Each number is 128 + 24 x the weight over its row's rms, rounded and kept within 0 to 255. Layers, rows and columns count from 0. The size above them is the row's rms in percent of the matrix's.

# layer 2 MLP up, 256x64, rms 0.249, rows 20-44, columns 0-63
size [ 89 122 107 108  85 112  85  97  87  86  89  83 112  89 113 102 128 104 100 100 127  93 107 109  81]
[[110 172 165 105 107 176 120 136 120 103  85 127 174 114 145 127 170 126 117  99 111 174 117 150 139 150 118 144 147 124 126 110  89 100 132 100 105 127  91 101 147 119 137 169 109 158 120 164  99  96  94 148 103 137 135 116 138 109 132 107 148 135 107 151]
 [130  96 110 115  81 159 115 153 159 135 147 127 119 101  99 134 103 120 157 110 130  89 131 147 118 138 139 153 164 120 137 144 112 139 168 166 160 129 118 109 107 134 152 157 135 129 118 114 100  84  97 194  99 113 140 106 146 187 134 127 108 124 152 125]
 [116 127 139 137 153 201 138 138  94 146 116 128  77 103 129 121 114 130 147 147  87 128 157 112 132 111 101 113 152 130 136  85 129 124 176  91  97 171 140 116 103  73 129 142 123 118 120 137 107 122 142 132 139 103 132  96 165 146 126 134 159 149 166 132]
 [178 102 136 144  93 112  85 157 120 146 124 144 153 149 113 109 168  98 137 143 106 115 128 125  97 135  91 128 149  98 113 144 160 155 120 159 128 118 124 195 102 134 115 100 118 113 147 111  94 147 134 139  89 135  93 148 148 141 148 104 134  97 129 169]
 [139 121  91 129  85  80 151 162 160 142 130 117 125 159 125 170 169 154  83 148 109 134 111 175 156 134 120 119 112 121 150 129 139  94  95 116 122 108 119 136 118 127 155 151 131 106 151 160 140  93 114 137 154 154 118 142 129 107 178 103 115 115 115  82]
 [122 154 124  86 159 166 104 142 101 151 137 120 101 138 158  95 128 146 146  98 176 100 103  98 121 119 162 124 122 161 127 159 111 115 148 115 110 142  86 117 100 109 150 147 134 156 116 117 145 121 122  70 165 107 123 126 181 148  90 139 138 140 146 129]
 [149  91 114 114 128 152 136 161 174  94 166 171 136 136 115  92 102 114 139 136  74 133 121 106 156 124 122 133 130 123 130 143 129  89 118 147 151 111  78 112 146 100 163 157 123 136 151  96 114 108  88 151 129 167 126 158 128 103 131 115 110 124 176 118]
 [120 143 107 113 139 129 104 152 120 145 126 108 116 140 130  75 106  83 152 128 146  84 130 139 123 109  77 127 106  61 157 124 151  93 114 103  95 118 109 132 116 128 146 136 138 154 143 131 132 153 134 122 108 109 165 152 124 198 135 107 129 155 133  93]
 [119 122 164 149 125 159 145 186 128 132 170 111 113 149 120 114 125 169 132 139 119  74  99 152 115 118  94 123  86  87 152  95 140 129 137  93 102 142  86 135 165 149 139 134 156 148 127 153  94 129 164 150 117 119 154 157 129 124 144 148 106 152 147 129]
 [162 167 111 114 161 110 135 160 156  65 130 116 140 115 161 152 154 153 129 107 111 121  86 138 148 134 126 124 159 139 152  64 139 108 142 147 127  96 159 144 169 131 128  98 111  96 156 139 104 146 143 159 111 130 122 127 128 101 140  99 131 100 122  98]
 [159 105  93 138 155 127 109 174 116 133 157 123 106 143 169 110 167 154 117 130 124 104 135 104 137 132 134 110 148 118 129 119 144 127 149 133  58 130 130  81 130 130 124 117 104 131  96 128  87 109 151 132 144 169 131 159 114 113 135  46 137 113 136 135]
 [121 119 113 144  99 120 129 107 119 162 184 105 167 120 150 145 133 135 103  72 149 126 119 118 126  99 158  78 139 125 121 151 132  97 178  94  80 149 116 122 123 101 127 124 107 114 131  86 110  94 136  94 129 163 141 141 161 154 125 121 132 151 100 120]
 [107 156 146  92 142 126 123 105 118 125 151 170 109 143 157 130 104 153  92 112 105 114 161 208 125  91 163 141 169 130  94 147  81 140 125 111 124 117 130 104 153 135 122 132 125 129 166 126 121 136 125 122 145  77 129 154 129  96 121 158 150 142 112 150]
 [125 133 164 115 100 113 155 110 130  96 144 158  67 142 135 158 119 131  96 133 112 126 157 155 136 126 124 126 124 108 125 125 103 126 100 118 139 130 107  95 106 163 157 143 130  86 179  94 105 129  69 141 117 104 126 135  81 110 153 121 167 147 140  93]
 [168  74 157 154  94 124 159 115 140 140 123 156 176 111 134 122  94 124 142 161 145  90 119 203 170  95 117 123 125 139 129 113 119 150 117 140 136 170 130 143 142 114  92 131 140 109 132 136 150 135  94 136 157 143 155 107 115 108 130 136 159 117 103 120]
 [198 116 152  96 132 132 122 156  98 134 157 122 122 122 139 128 114 111 131 145 151 157 113 125 100 127 133 146 120 113 149 164  93 130 107 125  83 141  80 164 118 157 192 129 133 116 108 140 109 169 103 121 123 169 109 120 137 154 113 113 120 119 124 176]
 [142 146 111  91  99 115 131 155  91 104  90 118 154 139 132  92 100 145  66 113 124 113 112 149  96 106 118 159 133 151 128 144 140  97 124 177 160 128 145 119 116 126 130 145 115 190 106 138 119 122 108 166 134 101 125 129 168 116 124 102 149 153 162 148]
 [135 107  73 131 117 123 171 101 115 155 127 132 124 158 151  88 140 133 130 139 150 103 161 146 118 107 114 107 149 146 126 157  66 113 119 114  93 148 102 194 123 113 114 119  91 113  82 156 112 127 131 111 130 137 136 120 161 143 136 128 100 145 120 170]
 [146 161 152  66 143 119 128 101 101 153  79 140 134 125 114 153 125 133 157 141 109 104 141 108  85 145 126 129 124 138 102  75 171 139 105 139 164 127 131 126 124 149 147 108 143 101 117 174 160 116 106 112 128 123  91 128 130 121  85 134 161 123 109 169]
 [109 117  80 173 106  99 118 129 151 121 146 126 124 102 134 160 110 135 101 128 112 133 114 148 113 119 119 111  92 119 120 150 103 120 127 131 128 134 132 197 162  72 144 136  82 120 145 135 135  90 124 100 153 190 131 137 179 125 134 110 155 118 130 135]
 [124 108 121 121 142 154 141 130 127 126 162 137 161 111 147 119  78 127 113 116 138 147 138 201  92  92 162 101 167  92 117 132 106 139 118 111 155 135 122 119 171 113 123  86 150 143 117 125  83 137 104 122 121 128 140 138 110 115 114 114  71  84 133 107]
 [117 105 115 118  91  94 119 109 132 161 110 102 153  91 150 128 136 116 158 170 121 134 132 134  84 134 116  74 114 137 135 137 113 131 146  90 144 118 126 158 112 129  86 134 125 141 120 190 169 110 134 107 133 111 110 126 139 141 123 130 139 157  88 194]
 [140 132 109 154 146 114 142 153  96 126 145 138 135  97 126 126 127 102  95  95 150 184 143 129 130 120 160 144 130  82 155 135 113 147 118 143  98 178 112 157 153  75 141 143  96 132 171 112 147 128 112 138  81 160 122 118 110 156 146 155 147 115 121  86]
 [129 134 126 118 116 200 136 126 145 111 168 103 142 117 107 110  96 123 123 117 130  91 139 126 129  64 180 105 149 131 138 141 118 127 107 146 108 110 137 152 145 121 139 121 133 162 155 136 117 133 142 119 174  90 187 112 130 111 152 125  90  88 137 110]
 [111 109 106 171  87 171 105 147  68 158 117 179 167 139 187 115 153  99 114 106 138 150 123 116 118 123 132 102 153 136  91 128 149  84 110 123 110 125 130 142 127 107 139 105 143 141 135 148 141  86  85 145 145 129 103 116 127 121 116 123 118 128 111 146]]
# layer 2 MLP down (transposed), 256x64, rms 0.0599, rows 20-43, columns 0-63
size [ 84 144 109 118  84 117  71  71  69  87  73  73 115  75 112 127 142  87  79  92 168  75 132 121]
[[ 88  89 137 157 133 139 163 100 121 162 124 143 151 110 129 145 135 159 127 141 152 128 129 109 139 104 145  87 116 159 160 138 182 141 119 168 128 101 137 124  92 160  74 153 118 134 111  99 124  96 118  97  94 164 129 126 134 171 142 114 122 139 144  96]
 [180 109 135 116 109 156 129 118 141 126 127  88 101  98 115 129 101  88 157 141 155 156 124 149 125 132 117 105  98 134 129 115  86 103  97  98 110 148 106 105 106 176 112 147 158 107 115 147  86 134 133 112 176 125 116 145 143 175  88 131 134 128 165 115]
 [123 134 161 118 132 107 163 155 148  91 122 143 119 163 123  96 182 162 135 131 124 140 181 130 153 137 122 103 106 158 149 132 129 130 156 115 110 122 169 139 142 119  70 169 153 172 150 127 109 152 171 130 112 153 116  87 109 119 108 109 135 143 123 127]
 [142 156 153 148  98 131 140 144 117 142 104 123 144 136 128 139 157  68 139  78 130 177 146 155  86 131 104 126 141  93 134 124  98 134 134 146 127 167 117 160 112 113 182 158 102 108 119 143  87 128 139 124 146  91 122 151 148 111 132 130  91  92 152 141]
 [128 116 137 117 163 150 122 107  71 138  94 147 140 156 108 111 147 131 154 115 154  97 128 117 103 113 139 143 131 118 116 181  84 149 115 140 151 114 164  96 146 116 150 109 138  86 140 106 166 164 126 163 108 102 120 136 175 118 126 139  96 102 128 169]
 [148 129 111 119 163 144 144 105 116 107 145  84 109 127 183 153 148 105 157 123 166 113 140 104 130 132 143 178 136 160  93 124 114 116 185 147 115 111  94 122 109 112 157 108 150  94 107 117 118 117  95 135 169 150 120 137 131 113 129 163 147 137 176 114]
 [ 99 149 157 168 136 106 139 136 121 131 100  94 116 160 104 154 156 141 138 146 187 120 135 134 154 137 137 106 150 126  95 100 156 140 130 120 167 132 141 149 128 160 110 149 133 115 141 154 158 138 155 129  77  94 101 134 143 125 126 116 147  92  60 144]
 [123 141 162 108 119 136 120 127 129 134 133 116 144 131 111 168 113 113 168 130 161  98 137 140  94 107  95 178 141 142 104  46 132 114 105  79 180 140 136 128 110 145 121 133 110  96  91 122 120 157 119 113 135 135 133 150 118  93 158 105 115 113 160 121]
 [111  72 101 109 147 143 134 113 154 121  61 103 152 116 158 175 128 133 159 119 189 134 107 156 109 159 121 149 138 105 144 169 130 125 117 145 159 137 111 136 117 123 136 129  96 117 117 145 128 136 134 113 173 169 128 127 154 118 162 142 140 113 159 145]
 [121 165  99 123 117 109 140 155 126 214  92 161 140 142 116 133 133 131 124 157 165 131 158 113 121 110 134 111 144 125 119 202 137 142 121  86 124 108 130 138 163 104 105 109 131 149 101 156 120 127 125 128 146 122 149 170 150  98 120 142 153 116 107 144]
 [134 117 133 182  99 149 122 133 127 125 100 104 137 131 130 109 124 101  94 117 113 106 142 168 119 153 120  99 122 182 118 150 132 152 106 141 131 133 181 161 164 126 136 135 158  98  97 160 131 102 123 153 157  99 159 111 122  79 123 135 116 109 184 144]
 [116 113 139 101 140 154 120 101 163 123 110 136 183 159 177 129 133 116 148 126 100  79 128 151 161 131 120 136 119 152 134 138 149  76 149 148 133 147 140 130 104 122 135 115 142  88 122 112 137 123 103 144 203  93 126 119  92 157 159 125 126 155 127 106]
 [153 152 130 105 106 144 159 168 117 122  80  94 148 113  79 141 112 165 156 127 129  97 134 119 109 167 102 119 163 122  90 151 114  89  80 115 117 114 117 140 115 133 129 141 141 128 151 158 146 121 126 120 101 161 150 144 124  89 121 137 115 149  72 151]
 [178 123 117 139 126 147  91 140 100 116 121 127 153 109  69  96 132 130 141 152 190  92 106  89 123 126 115 103 162 143 142 118 142 127 120 152 158 104 195 125 153  84 139 116 130 130 101 147 153 148 129 130 122 119 125 102 151  99 133 138  99 148 133 140]
 [145 157 128 151 128 136 147 110  98 131 135 107  95 176 153 127 100 109 164 151 156 137  98 104 113 171 109 108 143 141 127 111 115 133 145 107 130 153 146 121 140  99 137 135  81 147 150 103 114 119 130 159 131 110 139  76 126  91 107 153 151  84 172 175]
 [137 101 125  97 187 127 157 132 145 136 107 135 116 107 139 120 109 126 107 153  95 187 116 137 111 155 125 143 134 182  96 164 127 108 116 139  80 120 152 161 146  86 150 106 143 141  99 101 114 169 100 151 120 146 116 135 140 106 126 142 126  91 137 102]
 [132 128 130 175 119 116 122 107 133 103 110  99 111 148  86 117 107 163 143 140  90 104 146 100 123 101 122 122 145  83 170 147 142 150 137 175 100 136 129  94 130  76 128 142 155 169 133 132 117 127 115 126 104 128 107 124 165  95 170 121 108 131  83 159]
 [135  98 129 112 137 119 163 146 108 134 181 160 111 154 108 124 124 108 130 108 114 168 157  95 100 176 117 132  90 130 119  69 132 117  79 126 138 143 130 121 133 139 138 148 135 161  97 103  81 115 134 162  86 143 152 164  90 116 136 125 121 142 128 132]
 [102 130  85 110 147 105 123 151 120 154 180 154 125 113 148 122 138 124 143  95 135 140 123 201 128 100 122 125 106 112  94 138 146 139 116 106  80 125  78 115 145 121 111 132 144 141 151 145  99 156  93 133 128 117 140 138 139 133 145  87 155 188 125 148]
 [152 115 122 140 142 107 106  98 121 123  90 153 167 112 100 123 121 122 149 101 110 137 123 140 141  85 103 137 118 147 168 155 114 146 142 132 130 160 137 160 160 114 121 122 137 135 112  82 123  90 124  86 173 123  86 151 122 149 107 140  67 127  78 109]
 [123 115 117 107  90 142 164 136  87 123 115 129 132  95 101 149 117 136 114 114 136 153 105 132 128 134 161 139  95 155 118 126  93 127  99  78 163 118 162 133 161 125 128 136 126 149 167  77 105 150 125 140 111  69  79 138 109 183 115 133 123 126 127 119]
 [122 124 125 152 179 173 135 133 128  90 146 162 115 160 104 127 100  98 119 125 112 132 136 126 139 136 120 180 156  87 114  84 134 134 131 152 136 142 155  89 126 177 161 138 104 118 131  76 125 155 124 150 132 168 141 147 108 119 110 130 120  93 152  96]
 [130 140  69 119 119 128 132 114  99 108 120 171 146 152 142  80  99 142 124 124  68 105 119 121 140 131 152 146 112 131 164 138 128 184 112 143 110 173 169 136 148 131 122 115 120 133 143 123 123 137 106  90 102  98 118  82 158 143 139 159 121 101 138 154]
 [137 121 107 164 105 150 164 121 110 149 138 106 159 152  82 121 199 101 167 161 121 112 157 115 112  88 136 141 130 150 109 135 183 102  87 148 117 102 102 116 139 111 106  85 131 164 132 111 123 129 137 144 161 137 121 141 125 126 151 121 130 150 150 125]]